Part of a small language model's weights.
Size: MLP 320 SwiGLU, vocabulary 32000.
Architecture: RMSNorm before each block, rotary positions, biases on query, key and value, tied embeddings.
Training: a variant of SOAP for these matrices, 413M tokens.
Each number is 128 + 24 x the weight over its row's rms, rounded and kept within 0 to 255. Layers, rows and columns count from 0. The size above them is the row's rms in percent of the matrix's.

# layer 5 MLP down (transposed), 320x128, rms 0.166, rows 96-113, columns 0-127
size [104  75 119 126 106  90  84  89  98  94 100  78 139  97  87  96  86  90]
[[113 123 140 125 115 130 123 151 157 124 148 120 107 125 178 111 165 110 116 124 156 136 163 148 124 135 142  92 163 157  89 122 154 131 118 121 152 148 136  71 126 152 142  84 115 138 106 123 143 179 131 133 131 146 153 151 105 146 153 127 103 143  90 110 136 115 130  88  93 160 129  98 153 111  76  93 111 125 178 148  95 107 139 158 135 125 124 147 137 130  77  98 142 117 123 138 143 112 124 136 126  96 200 168 156 126 165 133 109 128 109 120  93 124 180 162  86 116 111  88 124 126 140 106 122 144 140 127]
 [108 130  90 116 144 116 134 141 144  95 139 118  85  78  91 145 123 144 155 105 152 114 136 163 136 112 128 182 151 150 153 111 126 129 134 135  98 136  99 116 129 121 119 125  94 118 105  96  80 112  82 144 162 102 136 129 121  95 146 129 104 181 162 102 119 126 138 111 146 176 133 123 151 163 128 114 128 123 123  97 124 114 142 125 159  95 137 116 163 107  81 114 106 112 153  90 125 139 131 159 118 134 106 116  82 153 100 118 166 134  70 151 141 105 142 138 186 126 145  79 140 121 134 151 137 132  99  97]
 [135 160 128 153 130  92 168 130 105 108 113 166 100 136 119 154 133 113 117 152 131 142 167 118 115 137 134 123 117 142  92 124 157 125 118  98 141 115  97 128 101 108 138 209 133 150 105 162 178 152 131 106 127 109  66 149 128 162 119  99 149 131 123 137 112 133 149 129 155 108 130  96  96 178 115 121 115  95 142 124 125 103 108 107 153 135 122 122  76 106 143 188 113 147  73 137 137 123 153 139 113 136 114 178 105  92 125 129 163 101 107 131 122 130 150  95  96 147 120 167 132 154 153 105 120 114 127 149]
 [150 110 149 140 151 118 126 116 101 149 143 111 129  92 126 141  97 191 133 146 107 174 118 126 130 135 133 155  99 112 128 151 117 127 128 129 128 119 127 123 135  81 117 113  98 161 142 137 126 108 166 145 117 155  60 119  83 122 158 129 139 147 141 106 107 120 172 148 101 139 140  93 117 123 205 140  98 151 101 109 114 144  97 133 142 120 150 110 134 163 114 127 197 119 130 151 112 122 155 128 116  97 103  94 113 105 145 106 175 116 106 102 102  97  98 134 104 116  94 128 170 110 120 136 113 129  83 127]
 [144 133 113 113 114 138  86 109 132 146 149 101 148 113 159 123 163 130 133 152 114 136 146 152 125  99 147 132 108 105  95 121 148 141 101  95 115 138 147 178 101 144 165  95 135 147 102 139 130 128  97 144 130 197 130 141 118 133 118 127 126 162  97 122 143 125 151 147 104 157 119  98 127 104 155 128 158 157  85 135 142 125 150  82  78 134 153 116 143  95  68 148 124 118 158 136 115 145 131 167 125 107 120 102 120 139 117 174 111 143 121 115 148 140  56 123 105 119 104  88 139 101 141 112 156 176 175 139]
 [174 117 158 141 127 131 105 120 151 156 111 148 171 125 148 115 130 117 159 151 158 117 138 141 122 110  84 106 178 132 117 142 117 144 163 109 149 104 140 139 107 159 106  87 117  91 129  74 167 106 142 140 141 176 133 142 135 123 119 134  86 105 152 123 128 102  94  85 175  86 159 166 102 111 109 156 113 154 100 132 108  99 152 130 103 122 129 135  96  72 167 117 135  84 138 123 101 155 105 123 141 106 123 137 153 102 117  97 124 137 114 130  79 148 115  99 126 124 147 118 152 114 133 143 127  85 107 145]
 [ 91 147 114 160 126 163  77 141 152 108  90 134 133 159  98 106 189 107 149 118 137 107  84 151 139 107 113 160 102 123 146  78 143 164 161 149 111  91  94 143 123 114 151 129 128 141 107 129  99 124 104 119 146 133 141 151 127 103 107 131 107 107 108 107 131 140 149  94  99 154 123 115 105 111 170 129 119 107 152 107 121 126 117  81  93 150 157 103 217 101 131 109 133 147  94 115 159 129 121 132 102 103 111 148 105 119 121 155 148 141 138 141 148 118 148 173 130 161 126 116 114 139 117 139 131 156 164 132]
 [133 121 164 145 143  92 151  93  98 104 108 104 137 157 121 103 129 146 124  85 125 116 132 119 114 106 111 154 124  93 133 150 101 148 124 158 132 129 130  99 157 123  98 132 166 110 122  93 117 141 126 157 122  97 114 104 127 100 148 104 133 157 156 106 123 127 121 124 166 124 150 148 134 163 135 171  88 131 152 105 119 109 124 121 116 133 119  93 124 133 105  98 113 121 109 136 106 117 102 102 145 101 156 153 166 140  81 128 147  49  64 183 167 131 110 118  95  96 112 122 130 127 145 130  70 155  96 147]
 [147 112 119 165 156 133 136 119 122 138 130 130 142 113 135 129 106  60 116 110 152 128 136 128 125 117 139 108 144 143  67 134 146 136 123 198 103 143 138 100 157 115 141 190 149 146 151 125  77 126 121 120 173 118  88 123 125 169 129 136 107 121 139 123 131 115 168 141  97 123 158 102 135 112 158 131 152 131 149  89 138 119 128 118 135 127 166 147 158 128 131 146 140 103 161 146 182 135 127 165 114 157  98 141 154 147 117 122 128 127 119  94 194 114 125 125 108 110 157  88 136  91 149  78 136 128 161 158]
 [123 141 136 154 133 151 119 129 114 142 167 127 125  90 170 122  98 132 164 122 112 134 182 165 125 151 113  78 135 106 133 104  98 153 148 135 131 138 109 114 117 117 135 173 161 100 143 121 119 126 104 150  99 112  91 124 110 158 100 127 145 107 184 171 144 147 131 157 121 118 118 163 120 108  95 128 104 136 162 160  92 156 137  93 114 106 122 115 153 137 121 157 118 121 101 113 123 135  66 133 126 117  86 118 124 127 104 164 113 148 130  97 106 113 114 149 132 125 152 117 112 167  69 161 106 175 153 171]
 [161 137 148 144 163  98  88 113 140 136 136 136 132 136  75 181 129 145 135 164 147 108 145 103 146 139 133 119 183 118  79 109 132 119 127  94 148 116 123 124  90 138 139 108 104 128  92 156 118 141 106 118 111 130 125 146 154 165 106 104 172 166 100 138 147 155  99 133 168 175  71 164 126 141 103 158 114 104 133 140 113 107 115 113  96 187 145 151 157 120 104 120  98 135 152  92 105 142 132 123 157 128 111 138 148 117 119 126 115 112 111 154 136 134 113 147 144 169 122 109 101 119 122  81 150 178 127 121]
 [ 99 104 126 108 158 103 114 138 144 116 119 164 134 129 155 128 141 157 101 138 117 144 178 131 121 118 108 128 141 115  69 109 120 142 132  99 113 120 126 111 159 129 142 132 118 107 133 140 104 131 157 107 151 121 101 134 101 155 134 131 132 130 125 120 122 129 141 123 194  94 143 115  88 116 115 119  86 107 118 148 158 111 174 139 168 135 131 113  87 164 116 118 105 156 118 125 139 139 124  81 108 115 127 168  85 128 121 106 153 110 119 101 106 169 185 125 181 135  86 149 175 106 126 134 161 167  72 164]
 [ 91 143 101 144 113 123 146 176 136 172 133 115 155 151 129 127 117 102 175  65 155 121 126 134  92 152  92 141  87 137 135 136 112 164 149 122 124  94 165 105 142 125 131 101  79 104 162 120 187 159 128  76 130 122 141 128 113 113 146 159 143  86 165  93 146 140 138 116  86 118 139  96 101 132 117 132 164 149 134 141 110 159 139 123 154 128 101 141 124 138 156 122 142 158 117 124 157 114 122 126 139 113 127 122 117 114 130 125 112 186  99  79 153 154 126 133 141 110 133 111 115 139  81 160 142  92 142 129]
 [113 108 144 184 108 151 172 110 109 101 134  84 170 118 167 144 121 161  92 157 108 105 136 126 139 111 128 153 144 117 118 125  98 131 124 151 139 149 150 156 140 175 117  74 127  98  99 123 108 131 167 142 160 114 146 139 123 105 128 144 139  90  90 125 116 141 133 125  83 122 120 143 111 111 113 155 120 145 127 114 137 134 160 113 112  87 126 119 182 134 113 103  99 110 132  81 114  75 112 113 146  82 127 113 153 113 127 128 143 129 124 118 118 157 126 117 120  99 145 103  76 119 199 119 101 113 163 112]
 [133 141 141 148 108 151 109 133 117 107 160 157 123 149 160 100  75 133  98 118 107 159 110 131  90 112 128 159 136 106 147 147 121 103  93 114 123 172 171 140 125 120  99  75 107 115 114 130  96 120  81 153 100 100 125 106  68 169 128 109  74 168 145 131  90 111  70 128  96 127 133 127 149 149 113 128 139 111 151 108 131 129 143 150 130 133 134 111 113 104 133 187 127 137 126 108 114  97 150 144 120 127 110  92 147 175 135 137 145 138 114  92 124 161 138 152 125 151  93 135 141 122 105 150  94  88 147 128]
 [138 130 115 121 153 147 108 120 177  90 128  77 112  93  76  92 149 110 156 115 134 106 159  98 133 107 142 151  76 115 141  96 118  91 141 135 130 114  97 106 128 136 117  89 123 132 121 154 123 128 113 114 113 146 110 185 101 145 118 127 148 133  98 134 116 126 171 106  85 127 126 160 115 127 137 119 141 144 142 109 124 161 153 130 107  76 124 102 193 186  93 115 131 133 146 134 159 134 122  73 153  98 100 142 153 140 130 146 135 120 159 133 151 130 130 131 132 131 162 155  95 134 113 157  93 161 146 114]
 [158 130  68 153 138  94 112 131 146 110 133 112 136 148 113 100 112 128 136 117 147  96 134 105 139  94 107  77 125 140  93 113 119 134 164 133 186 127  97  65 102 130 183 149 116 115 149 136 161  99 122 101 103 112 146  85 138 114 147 146 124 134 117 126 115 164 111 148 124 130  45 122 139 132 133 130  79 129 128 101 107 111 129 148 109 166 139  97 113 108 127 149 129 118 134 171  95 148 104 110 143 137 156 109 151 172 140 156 130 146 138 122 128 130 142 114 105 153  85 116 141 143 118 135 111 119 170  92]
 [167 117 188 149 116 146 117 133 113  94 128 129 174 139 110 131  52 158  95 100 159 152 107 154 152 164 158 128 137 136 126 106 122 134 153 105 133 161 148 138 117 113 138  99 130 132 108 106 134 110 136 117 141 126 173 126  99 139 121 147 121 139 127 161  94 133 166 117 172  70 111 136 112 122 100 147 126 125 127 146 169 117 156 149 110 150 158 129 102 140 136 145  55 149 116 151 144 138 141 130 121 104 173 149 142 129 102 118 134 115 140 115  87 150 151 128  92 111 195 158 124 124 126 132 128 104 154 125]]
# layer 5 MLP gate, 320x128, rms 0.153, rows 97-114, columns 0-127
size [ 84  97  93 110 103  97  93 104 112  94  92  92 101  92  97  91 106  97]
[[140 113 125 175 132 161 149 167 128 153  58 151 115 128 150 128 115 114 124 123 100 117 134 175 121 113 127 113 160 141 141  69 136 105 114 145 180 143 136 137 130 115 168  95 191 123 118 103 120 132 100 112 128 143 129 101 150 144 111 101 127 140 121 157  74 114 106 143  82 136 166 147 115  98 115 148 134  93 137 110 117 139 115 162 125  71 152  99 153 127 128 138 171 111  87 132 117 129 138 143  96 116 154 166 128 130 168 124 131 134 112 160 145 109 153 107 177 133 152 137 158 110 136 147 155 117 122 124]
 [164 136 129 145 134 112 127 149 122 133 146 145 126 139 139 127 137 151 150 151 147 127 141 132  75 131 170 131 146 148 146  85 130  78 113 125 134 137 149 100 101  80 112 110 184 153 124 148 149 163 120 135 132 113 123 118 137 176  97 106 134 139 109 111 105 133 106 130 154 123  63 105 152 164  96 113 130 137 124 149 142 147 149 127 120 170 129 145 113 152 112 147 162 150 126 139 107 201 148 109  92 132  86  67 128 163 141 128 116  98 144 134 153 134 159 112  98 119 162 135 159 134 120 156  97 103 115 173]
 [139 111 112  82  97 129 149 147 112 130 137 112 123 105  94 142 152 174 105 155 111 121 138 126  76 123 118 162 135 111 143 168 105 140 129  69 183 124 154 161 146  93 112 147 106 126 148  58  92 116 123 127 159 140  98 141 155 153 161 147 108 134 137 122 143 106 169 110  87 107 164 151 118 113 130 115 147  98  93 153 102 148 138 115 165 165  92 140 147 124  81 129 121 160 130 143 165 119 142 156 124 141 140 154 168 115  84 131 149 127 121 110 129 119 117 116 113 123  98 154 102 140 137 161 126 140 121 108]
 [145 116 162 142 149 151 133 144 113 127 148 165 123 127 123 155  95 156 126 157 174 123 109 116 136 125 118 137 162 114 165 110 113 152 167 135 135 136 146 106  75 129 110 138 142 110 111 165 122 150 126 125 106  89 134 166 130 140 125 144 125  94 146  93 130 121 103 200 127 152 149 118 121  97 126 136 148 159 127 127  92 155 110 107  95 133 133 127  81 168 183 123 133 198 137 117 132 129 127  98 106 163 136 139 170 140 128 139 156  78 194 131 135  97 142 137 172 131 143 149 137 119 144 104 134 142 111 146]
 [108 117 100 111  94 126 117 126 144  92 172 154 115 130 135 130 136 152 134 156 110 152 122 148 124 187 108 143 115 139 143  99 112 123  88 139 121 108  91 115 132 112 137 137  90 154 135 109 120 135 109 131 113 107 144 159 111 171  99 100  90 163 113 133 151 136 172 132 160 148  97  80 140 155  98 127 175 107 119 128 104  94 121 115 129 142 169 103 122 117  93 118 148 152  90 169 145 147 131 126 153 101 171 102 191 139 136 116 129 129 104  86 120  94 128 166 103  81 110  89 126 125 138  96 127 107 119 113]
 [128 114 123  97 134 108 191 126  79 137 140 104 117 112 164 135  85 145 120 130 140  86 136 114 117 126 145 118 129 136  95 109 139 120 119 121 163 148 134 107 114 130 104 102  81 104 111 119 152 121 122 113 115 118 134 170  96 115  85 118 137 142 123 153 118 131  82 156 134 144 114 108 144 191 116 119 145 110 126 105 142 135 151 142 155 143  89 159  96 143 189 131 157 135 164 155 109 163 214 146 149 121 141  82 125 105 120 142 134  78 120 106 108 109 144  90 130 122 119 130 124 126 134 116 151 114 127  90]
 [145  77 106 124 150 100 131 110 147 113 119 105 145 116  66  76 110 126 139  74 120 121 147 116 119 122 126 123 125 129 130 122  79 139 109 149  82 135  87 118 111  93 158 130 136 132 131  69 170 149 102 132 103 126 123 131 112 136 110 115 152 120 169 146 116 124  93 113 151 139 140 134 126 123 123 144 163 155 146  80 138 144  93 161  73 135 100 129 101 134  94 112 145 117 130 129 107 164 107  92 147 133 127 137 148 151 122 124 117 103 103 121 128 110 130 121 157  87 134 182 141 169 152 109  86 173 101 121]
 [105 150 106 112 135 156 125 132 130  95  82 156 152 153 119 127 141 119 118 143 133 120 141 120  73 111 156 110 139 151 110 114 155 135 151 134  81 163 108 106 120 124 163 145 119 133 134  85 168 119 100  98 122  79 109  83 157 108  90 155 122 114  93 163 112  95  94  98  73 141 133 136  84 155 137 136 131 144 120 103 126  96 124  92 115 145 134 113 114 130 123 122 120 116 126 143 129 140 134 112 148 100 142 106 123 145 137  78 119 127 137  75 164 160 171 118  73 118 122 153 145  90 105 135 176 104 143 118]
 [ 97 113 124 135 151 170 103 164 137 130 134 133 131 130 143 117 116 147  90 117 158 126 139 156  91 130 130 140 103 123  82 104 118 158 125 142 117 123 132 104 135  99 129 151  96 122  85 120 110 101 131  99 104 123 123  62 173 146 118 162  99 145 137 121 146  91 101 115 158 162 187 150 137 123 131 138 128 141 113  99 156  88 120 120 136 159 137 141  89 158  98 152 123 158  92 148 137 129  91 161 140 117 131 139 142 101 154 136 165 152 119 117 133 122 135 104 112 159 148  57 170 118 116 128 142 151 172 170]
 [128 107 117 174 100 124 128 142 136 134 130 116 120 134 168  96 134 130 120 113 131 101 106 124  47 143 138 146  83 122 165 106 142 141  93 154 107 118 130 105 147 111 172  96 145  99 140  96 133 115 144 144 122 190  92 133 109 129 117 110 118 131 147 109 119 105 104 162 176 100 176 108 119  97 141  90 129 133 140 141  89 120 164 131 120 121 123 102  86 110 100  97 144 129 110 162 125 145 124  91 103 154 122 108 124 123 115 117  89  82 148 133 134 108 142 124 112  67 113 112 131 172 115 103 121  96 142 115]
 [ 98 179 166 135 127 105 111 131 114 121 102 135  93 115 147 103 116 179 151 128 134 180 125 160 159  99 112 159 102 141 140 109 167 108 148 138 120 116 145 117 135 135 135 130 127 134 122 142 117 168 118 139 136 144 112 165  74 179 128  99 118 125 172 128 123  93 111 125 157 108 111 144 106 135 117 115 141  96 108 111 173 165 124  85 148 168 136 163 122 144 136 123 185 148 157 111 152 126 177 138 109 142 143 131 153  95 119  98 103 123 153 146 142 141 106 107 135 138 130 166 125 103 121 141 107 193 100 135]
 [ 98 130 154 137  98 141 110 135  99 115 159 156 116 118 149 108 155 151 136 117 126 159 142 150  94 134 164 103  92 145 111 135 116 139 121  95 125 112 109 124 136 141 124 120 126 134 125 109 160 102 146 134 169 106 132 134 147 134 110 173 128 135  95 123 156 127 164 111 123 110 112 117 134 108 142 104 124 106 109 126 115 159 106 108 154 154 180 158 133 151 130 182 128 182 141 120 181 113 115 123 169 138 126 101 157 146 101  93 153 158  93 133 165 110 108 122  93 174 106  84 113  95 171 165 103 130  65 135]
 [111  88 108 109 162  70 150  86 142 116 116 138 125 145 147 117 116 135 131 116 169 175  90 156 158 120  86 102 134 144 161 152 115 108 114 143 155 108 105 153  82 151 100 174 122 157 130 117 106 115  89 158 134 117 115 109 118 126 143 124 126 125 183 131 116 133 130 152 167 164  94 123 179 120 117 118 117  94 159 163 115 136 112 138 132 121 162 116 104 133  86 114 160 132 129 138  98 128 139 171 142 162 120 100 122 117 131 128 104 153 148 135 139 132 123  94 159 153 141 163 115 168 167  92 121 153 147 156]
 [131 136 138 141 103 145 111 118  89 147 147 137 118 133 119 124 152 139 124 135 137 137 163 127 146 129 159  96 134  71 128 127 156 149 131 132  98 122  96 121 126  92 139 112 156 145 140 151 151 141 133 129 130 105 124 137 153 176 112 117  98 111 144 121 151 102  87 108 112 122 142 111 123  73 184  97 144  75 197 102 142 113 160 140 143 128 145 149 144 139 131  95 150 148 144 126 149 119 154 105 170 105 150 132 165 146 152 112 184 121 128 139 173 133 188 153 130 126 130 146 103 198 125  92 137 136 116 128]
 [124 125 145 102 144 108 117 142 113 142 140 169 169 152 160 124 125 110 154 151 136 152 100 150 136 126 145 160 150 125 123 133 124  92 121 135 105 128 146  93 121 149 147 153 177 150  51 104 142 154 138 147 111 167  91 121 162 108  99 115  79 129 105 125 134 152 107 162 150 121 141 122 129 151 105 111 133 138 125 129 118 113 141 190 115  66  83 101 112 136 134 123  90 132 141 139  80 139 144 171 119 125 134 104 117 134 155 125 178 129 139  99 125 115 127 125 164 117  85 166 161 163 145 117 150 118 109 154]
 [154 176 123 182 118 120 126  96 151  97 147 108 107 142 116 130 128 137 129 121 166 130 104 120 113 148 120 127 138 144 132 125  86 112 104 170 146 133 132 161 104 101 122 130 182  90 172 121 144 141 140  99 117 132 142 153 142 148 135 112 109 119 147 112 154 149  69 175 147 106 114 104 179 143 104 155 155 111 113 137 138  81  82 108 118 134  90 114 101 120 128 106 124 122 123 149 152 111 102  95  84 115 140 125  93 134  99 106 142 105 142 110 143  76  99 160 117 165 113 133  98 142 127 129  94 157 107 162]
 [152 177  93 121 128 144  89 128 118 176 132 182 100 140 140 132 149 126 119 154 120 137 160  96 140  83 110 160 115 120 133 135 169 103 154 144 159 174 108 137 113 135 164 160 161 140  89  90 145 130 138 141 152  68 117 140 144 164 161 160 127 116 140 163 170 120  80 139 104 149 145 108 141 158 139  76 123 136 130 131 143 163 120 137 130  96 151 124 143 148 117  95 167 139 128  78 118 109 120 160  91 133 131 128 146 127 148 137 127 108 151 146 110 118 144 148 137 149 114  92 136 127 133 138 144 173 111 137]
 [144 100 121  78 166 111  99  99 144 124 155 124  60 125 157 130 166 152 137 144 105 150 129 119 125 156 124 140 133 155 116 139 115 116 140 164 152 128 128 115 164 121 126 119 119 111  95 140 119 158 120 129  88 144 111 104 112 118 150 176  97 136 139 133  97 134 131 136 143  87 128 145 158 134 122 113 122 151  98 131 140 144 138 113 136  68 141 109 129  90 147  86 106 132 108 172 137 104 144 113 134 142  95 130  92 168 217 101 104 102 108 119 147 158 135 110 169 172 136 143 164 137 131 147 114 148 109 123]]
# layer 5 MLP up, 320x128, rms 0.173, rows 97-114, columns 0-127
size [ 87 119 128 105  84  82  78  99 109  81  85 152 101  85  99  80  91 104]
[[173 124 111 109 151 128 129 110 100 151 112 134 126  81 147 108 129 109 113 118 152 117 109  80 152 176 128  92 130 145 120  92 186 145 134 130 157 132 108 111 143 128  97 127  99  90 107 125 129 128 137 122 149 164 111 139 147 104  79 128 133  95  83 137 136 125  94 168 113  86 136 155 120 116 158 157 153  79 142 146 114  64 131 153 167 137 106 166 121 146 132 116 149 132 111 108 100  90 171 130 121 128 131 134 145 137 182 122 146 111 120 110 160 112 119 139 109 129  87 153 128 135 142 151 150  81 132 151]
 [120 116 117 128 128  84 149 117 130 104 151 150 114 152 138 144  96 103 127 174 118 110 161 115 156 163 140  88 117  87 101 149 124 126  97  56 149  80 120 138 109 145 147 148 118 131 109 128 159 119 133  93 143 136  97 126 164 135 136 114 158 133 137 137 155 108 152 136 171 130 157 110 107 182 176 157 116  88 131 131 145 111 118 136 162  95  87  96 132  97 104 157 133 140  91 128 145 120 147 139 151 117 114 151 114 104 145 123 134 106  96 148 103 119 184  85 133 132 167 123 105 120 170 142 130 108 148 136]
 [157  84 148 121 124 151 128  94  98 104 156 127 116 126 136 129 156 152  89 156 101 158 148 141  99 113 140 153 116 140 125 123  96 135  98  96  77  80 105 146 129  83 124  99 121 145  89 128 111 160 140  88 167 136  88 126 124 101 166 119 120 156 158 133 110  89 134 115  93 137 151 110 111 152 168 114 154 150 101 166 105 155 103 132 114 122 131  80 108 117  94 128 155 137 165 132 120 137 156 133 128 142 138 102 104 152 141 101 177 153 121 143 124  93 107  73 105 115 111 160 137 126 126 127 144 116 143  91]
 [123 110 136 127 125 123  76 125  92 105 140 123 117 133 150 135 158 115 154 141 181 162 147 121 116  98 177 115 123 105 111 132 118 127 127 145 106 169 125 130 156 157 138  89 158 151 110 133 134 149 104 120  80 136  92 113 148  99 153 169 156 134 125 163 130 116 133 106  91 132 139 117 120 121 140 122 106 140  96 116 136 131 130 119  91 184 114 172 163 124 102 126 126 163  86 110 113 162 129 156 146 134  83 104 138 118 103 157  95 145 156  88 143 165 127 132 112 147 116 108 144 150 149 100 147 206 103 149]
 [121 109  92 129 109 116  85 122 150 149 140  96 118 162 164 147  74 124 131 138 139  75 111 170 137 143  79 135 108 131  79 115 130  88 138 117 120 132 108 167 127 133 136 153 128 101 152 154  87  93 133 126 138 134 139 112 152 101 132 135 150 190 109 135 113 165 140  86 106 121 116 122 125 136 150  81  82 124 146 133 188 173 163 119 144  93 155 124 140  99 132  79 108 146 132 147 125 124 152 124  87 115 108 134 123 120 139 143 108 113 131 137 128 114 137  98 119 114 132 123 167  77 154 109 123 100 129 141]
 [119 122 111 141 114  84 141 125 110  96 130 124 137 128 120 139 118 162 116 116  70 135 128 115 178 156 149  71 143 153 135 162 153 100 146 149 149  98 152 102 104 151 148 114 186 168 159  97 116 122 145 109 112 175 142 124 139  93 139 149 128 104 148  86  85 118 111 116 134 131 128 128 122 127 109 125 143 145 137 111 112 154 123 120  86 136 152 141 133 138 132 102 160  98 153  75 111 121 166 143 175 136 151 144 116  84  91  91 121 123 108 157 118 114  92  82 146 109 172 126 111  93 121 155 125 113 136 124]
 [126 135 157 108 152  69 138 120  74 118 189  99 139 127 127 102 114  80 128  98 109 111 143 147 138 149 104 131 116 116 152 147 130 163 162 112 150 142 157  77 144 138  66 143 138 146 113 106 163 114 119 178 141 124 103 103 118 138 150 157 121 193 166 101 145 123 160 115 153  97 145 103 127 165 140 137 119 160 135 127  93 101 126 149 129 145 135 126 158 155 126 150 109 139 131 144 104  96 135 137 144 131 123 135 113 107 124 142 129 112 138 142 115 197 108 157 143  69 149 128 125 123 128 124 104 116 122 131]
 [138 114 102 136 113  99 108  93  99 101 152 107  91 141 126 111 108  95  93 102 142 138 124 157 124 137 125 127 121 151 102 133 131 164 111 145 139 114 116 102 161 156 136 107 148 156 156  89 147 117 163 123 188 144 118 153 147 139 123 124 102 119 124 137 151 175  96 168 128 128  78  92 128 155 152 138 129 120 108 126 116  88 140 122 162 146 145 185 136 162 119 112 153 146  79 153 153 136 132 100 127 126 100 146 119 128 142 140 166 153  95 105 114 158 142  93 172 126 109 121  92 119  91 116 120 131  82  75]
 [177  96 134 120 155 103 178 163 159 129 150 158  94 114 154 100 127 143  63 127 121 103 137 120 105 127 130 124  96 107 158  85 110 155 139 115 143 130 115 141 133 122 142 144 125 101 109 145 135 149 101 117 152 147 119 100  98 133  87 117 130 109 148 127 130 127 129 142 107 155 119 106 127 102 113  61 113 105 170 168 140 117 133 124 132 142 137 149  69 107 127 138 120 129 186 130  98 104 162 106 111 135 109 122 186 155  94 147 114 115 160 122 133 131 102 142 102 126 152 117 123 164 157 134 125 184  98 142]
 [115 148 136 125 140  73 131 123 152 161 116 138 125 109 135 115 124 111 158 135  95 113 118 131 150 149 156 165 106 117  82 132 151 139  97 129 144  76 153 174 105 118 121 100 128 127 148 133 122  98 110 186 119 139  95 104 109 142 124 124 158 144 107 121 136 146 133 113 165 162 106 126 121 120 151 160  76  94 158  93 139 101 143 145  92 168 131 107 137  70  59 115 102 142 157 114 121 106 129 113 104 126 155 139 149 112 135 136 114  97 143 134 139 136 114 158 154  98 162 145  91 170 157 131 116 132 128 166]
 [155 144 155  87 164 140  88 117 156 141  80 158 104 158 138 172 143 117 140 110 126 143 110  76 125 148 118 156 118 145 126 151 132 133 120 119 119 140 157 133 140 118 111 119 158  86 134 178 120 165 139 162 126 129 129 144  81 112 158 160 135 149 101 104 113 153 101 153 101 169 133 168 124 105  89  95 107 155 118 145 105 139 155 176 115 138 113 118 154 176 146 140 105  89 151 132 131 155 114 112  98 135 120 168 132 164 177 106 156 169 133 103 135 148 134 158 111 135 121 133 130 136 153 127  85 122 139 130]
 [ 83 138  88 125 127 116 144 158 134 169 121 115 154 148 175 124 149 106 119  70 128 131 116 147  68 116 128 131 152 116 140 117 125 129 153 145 145 132 144 126 145 101 125 110  95 118 144 120 146 172 133  88 124 143 122 126 108 127 154 124 126 103 172  93 162 134 167 130 114 118 149  96 106 120 126 124 159 177 127 145 138 163 159 152 104 121  87 135 104 111 120  59 119 151 121 129  90 145 121 115 106 118 126 157  83  97 102 141 103 155 122  98 130 178 118 148 129 101 123 132 136 139  85 146 163  85 167 132]
 [131  91 136 141 115 136 156 151  62  95 111 155 130 131 118 155 130 122 100  93 137 125  98 157 163 146 130 133 155 126 144 128  91 116 147 149 127 136 144 110  99 174 139 145  89 171 111 115 136 100 136 181 102 123 144  98 113  74 130 138  97 147 151  85 171 130 120 133 140 110 132  73 126 141 136 109 148 137 133 136 103 128 132 106  92 145 167 131 126 179 111 117 143 109 103 158 121 114 147 113 164 111 146 139 164  99 149  92 132 156 109 119 124 114  94  86 138 148 168 110 123 107 179 104 107 127 118 103]
 [179 145 113 147 147 111  79 117 119 115 177 135 150  91 117 122 110 138 143 102 134 142 137 115 118  99 122 179 162 159 152 149 182  78 144  74 124 130 106 131 155 111 122 150 155 108 123  91  89 102  94 109 137 127 140 123  91 170 108 133 147 131 102 142 111 170 105 111 101  88 123 142 137 121  80 140 107 156 120 153 120 152 126 164 126 104 135  89 145 135 122 116 140  97 114 121 109 124 151 148 136 129 170 158 136 137 100 149 107 145 148 119 124 148 164 136 160 126 189 132 114 124 124 100 157 148 137 148]
 [162 157 124 123 155 122 126 112 148 135 104 137 128 156 154 110 123 145 118 165 127 135  98 124 115 166 126 155 144 105 160 116 153 120 137 157 123  99 102 157 119 108 165 163 159 141 144 123  75 166 130  91 139 109 120 122 104 104  98 140 147 175 186 126 131 142 151 122 128 144  75 188 156 105  88 126 124 157 168 125  96 120  95  90 100 120  98 120 179 104 134 113 134 106 136 101 122 139 124  94 121 158  97  98 165  98 126 131 116 104 104 142 161 133 113 127 100 139 132 159 157 112 157 166 124 132 114 121]
 [134 155 103 137 127  84 125 122  84 103 110 119 125 143 134 116  89 157 112 108 167 148 133  71 135 107 106 100 129 145 151 126 127 106 142 140 144 110 138 114 174 156 126 146 134 112 143 143 159 134 160 133 132 126 150 135 104 109 125 137 137 133 167 133 110 100  96 163 123 114 104 112 135 126 164 134 121 133 121  74 116 140 106 154 121 175  87  97 122 139  98 166 136  92 105 169 120 177 144 102 144 101 179 107 173 144 117 162 129 146 119 131 140 150 147 172  97 115 102  68 107 153 159 121 166 110 100 127]
 [114 112 158 117  98 102 127  95 185  92 152  84 129 136  85 128 130 140 118 111 165 134 122 132 100 140 128 121 100 172  57 101 128 111 130  97 132 105 140 131 112  92 137 118 130 110 154 150 118 139 127 134 145 120 153 155 147  94 115 144 120 142 118 109 135 118  94 109  79 166 158 109 150 114  72 154 107 122 142 163 121 119 112 150 105 142 142 158 121 124 154 141 158 103 109 118 158 130 143 126 100  99 157 154 145 134 103 143 166 144 126 143  91 164 142 163 119  76 120 143 101  84 143 106 147  92 142  98]
 [120 154  79 138 114 155 115 106 109 112 166 148 153  84 146 110 129 144 100 157 156 104 136 157 103 101 146 109 147 123 126 129 142 121  80 132  97 109 158 166 143 139 148 140 123 143 142 116 147 142 141 138 162  88 113 168 131 155 144 127  89 146 130 130 169 139 168 152 116 146 124 149 110 135 164 111  92 121 128 140 116 150 139 138 158 114 163 150 137 159 145 145  60 165  70 101 146 143 143 151 132 128 155 164 140 140 140 165 120 126 134  86 112  95 113 138  83 166  91 134 126 163 131 138 112 166 112 144]]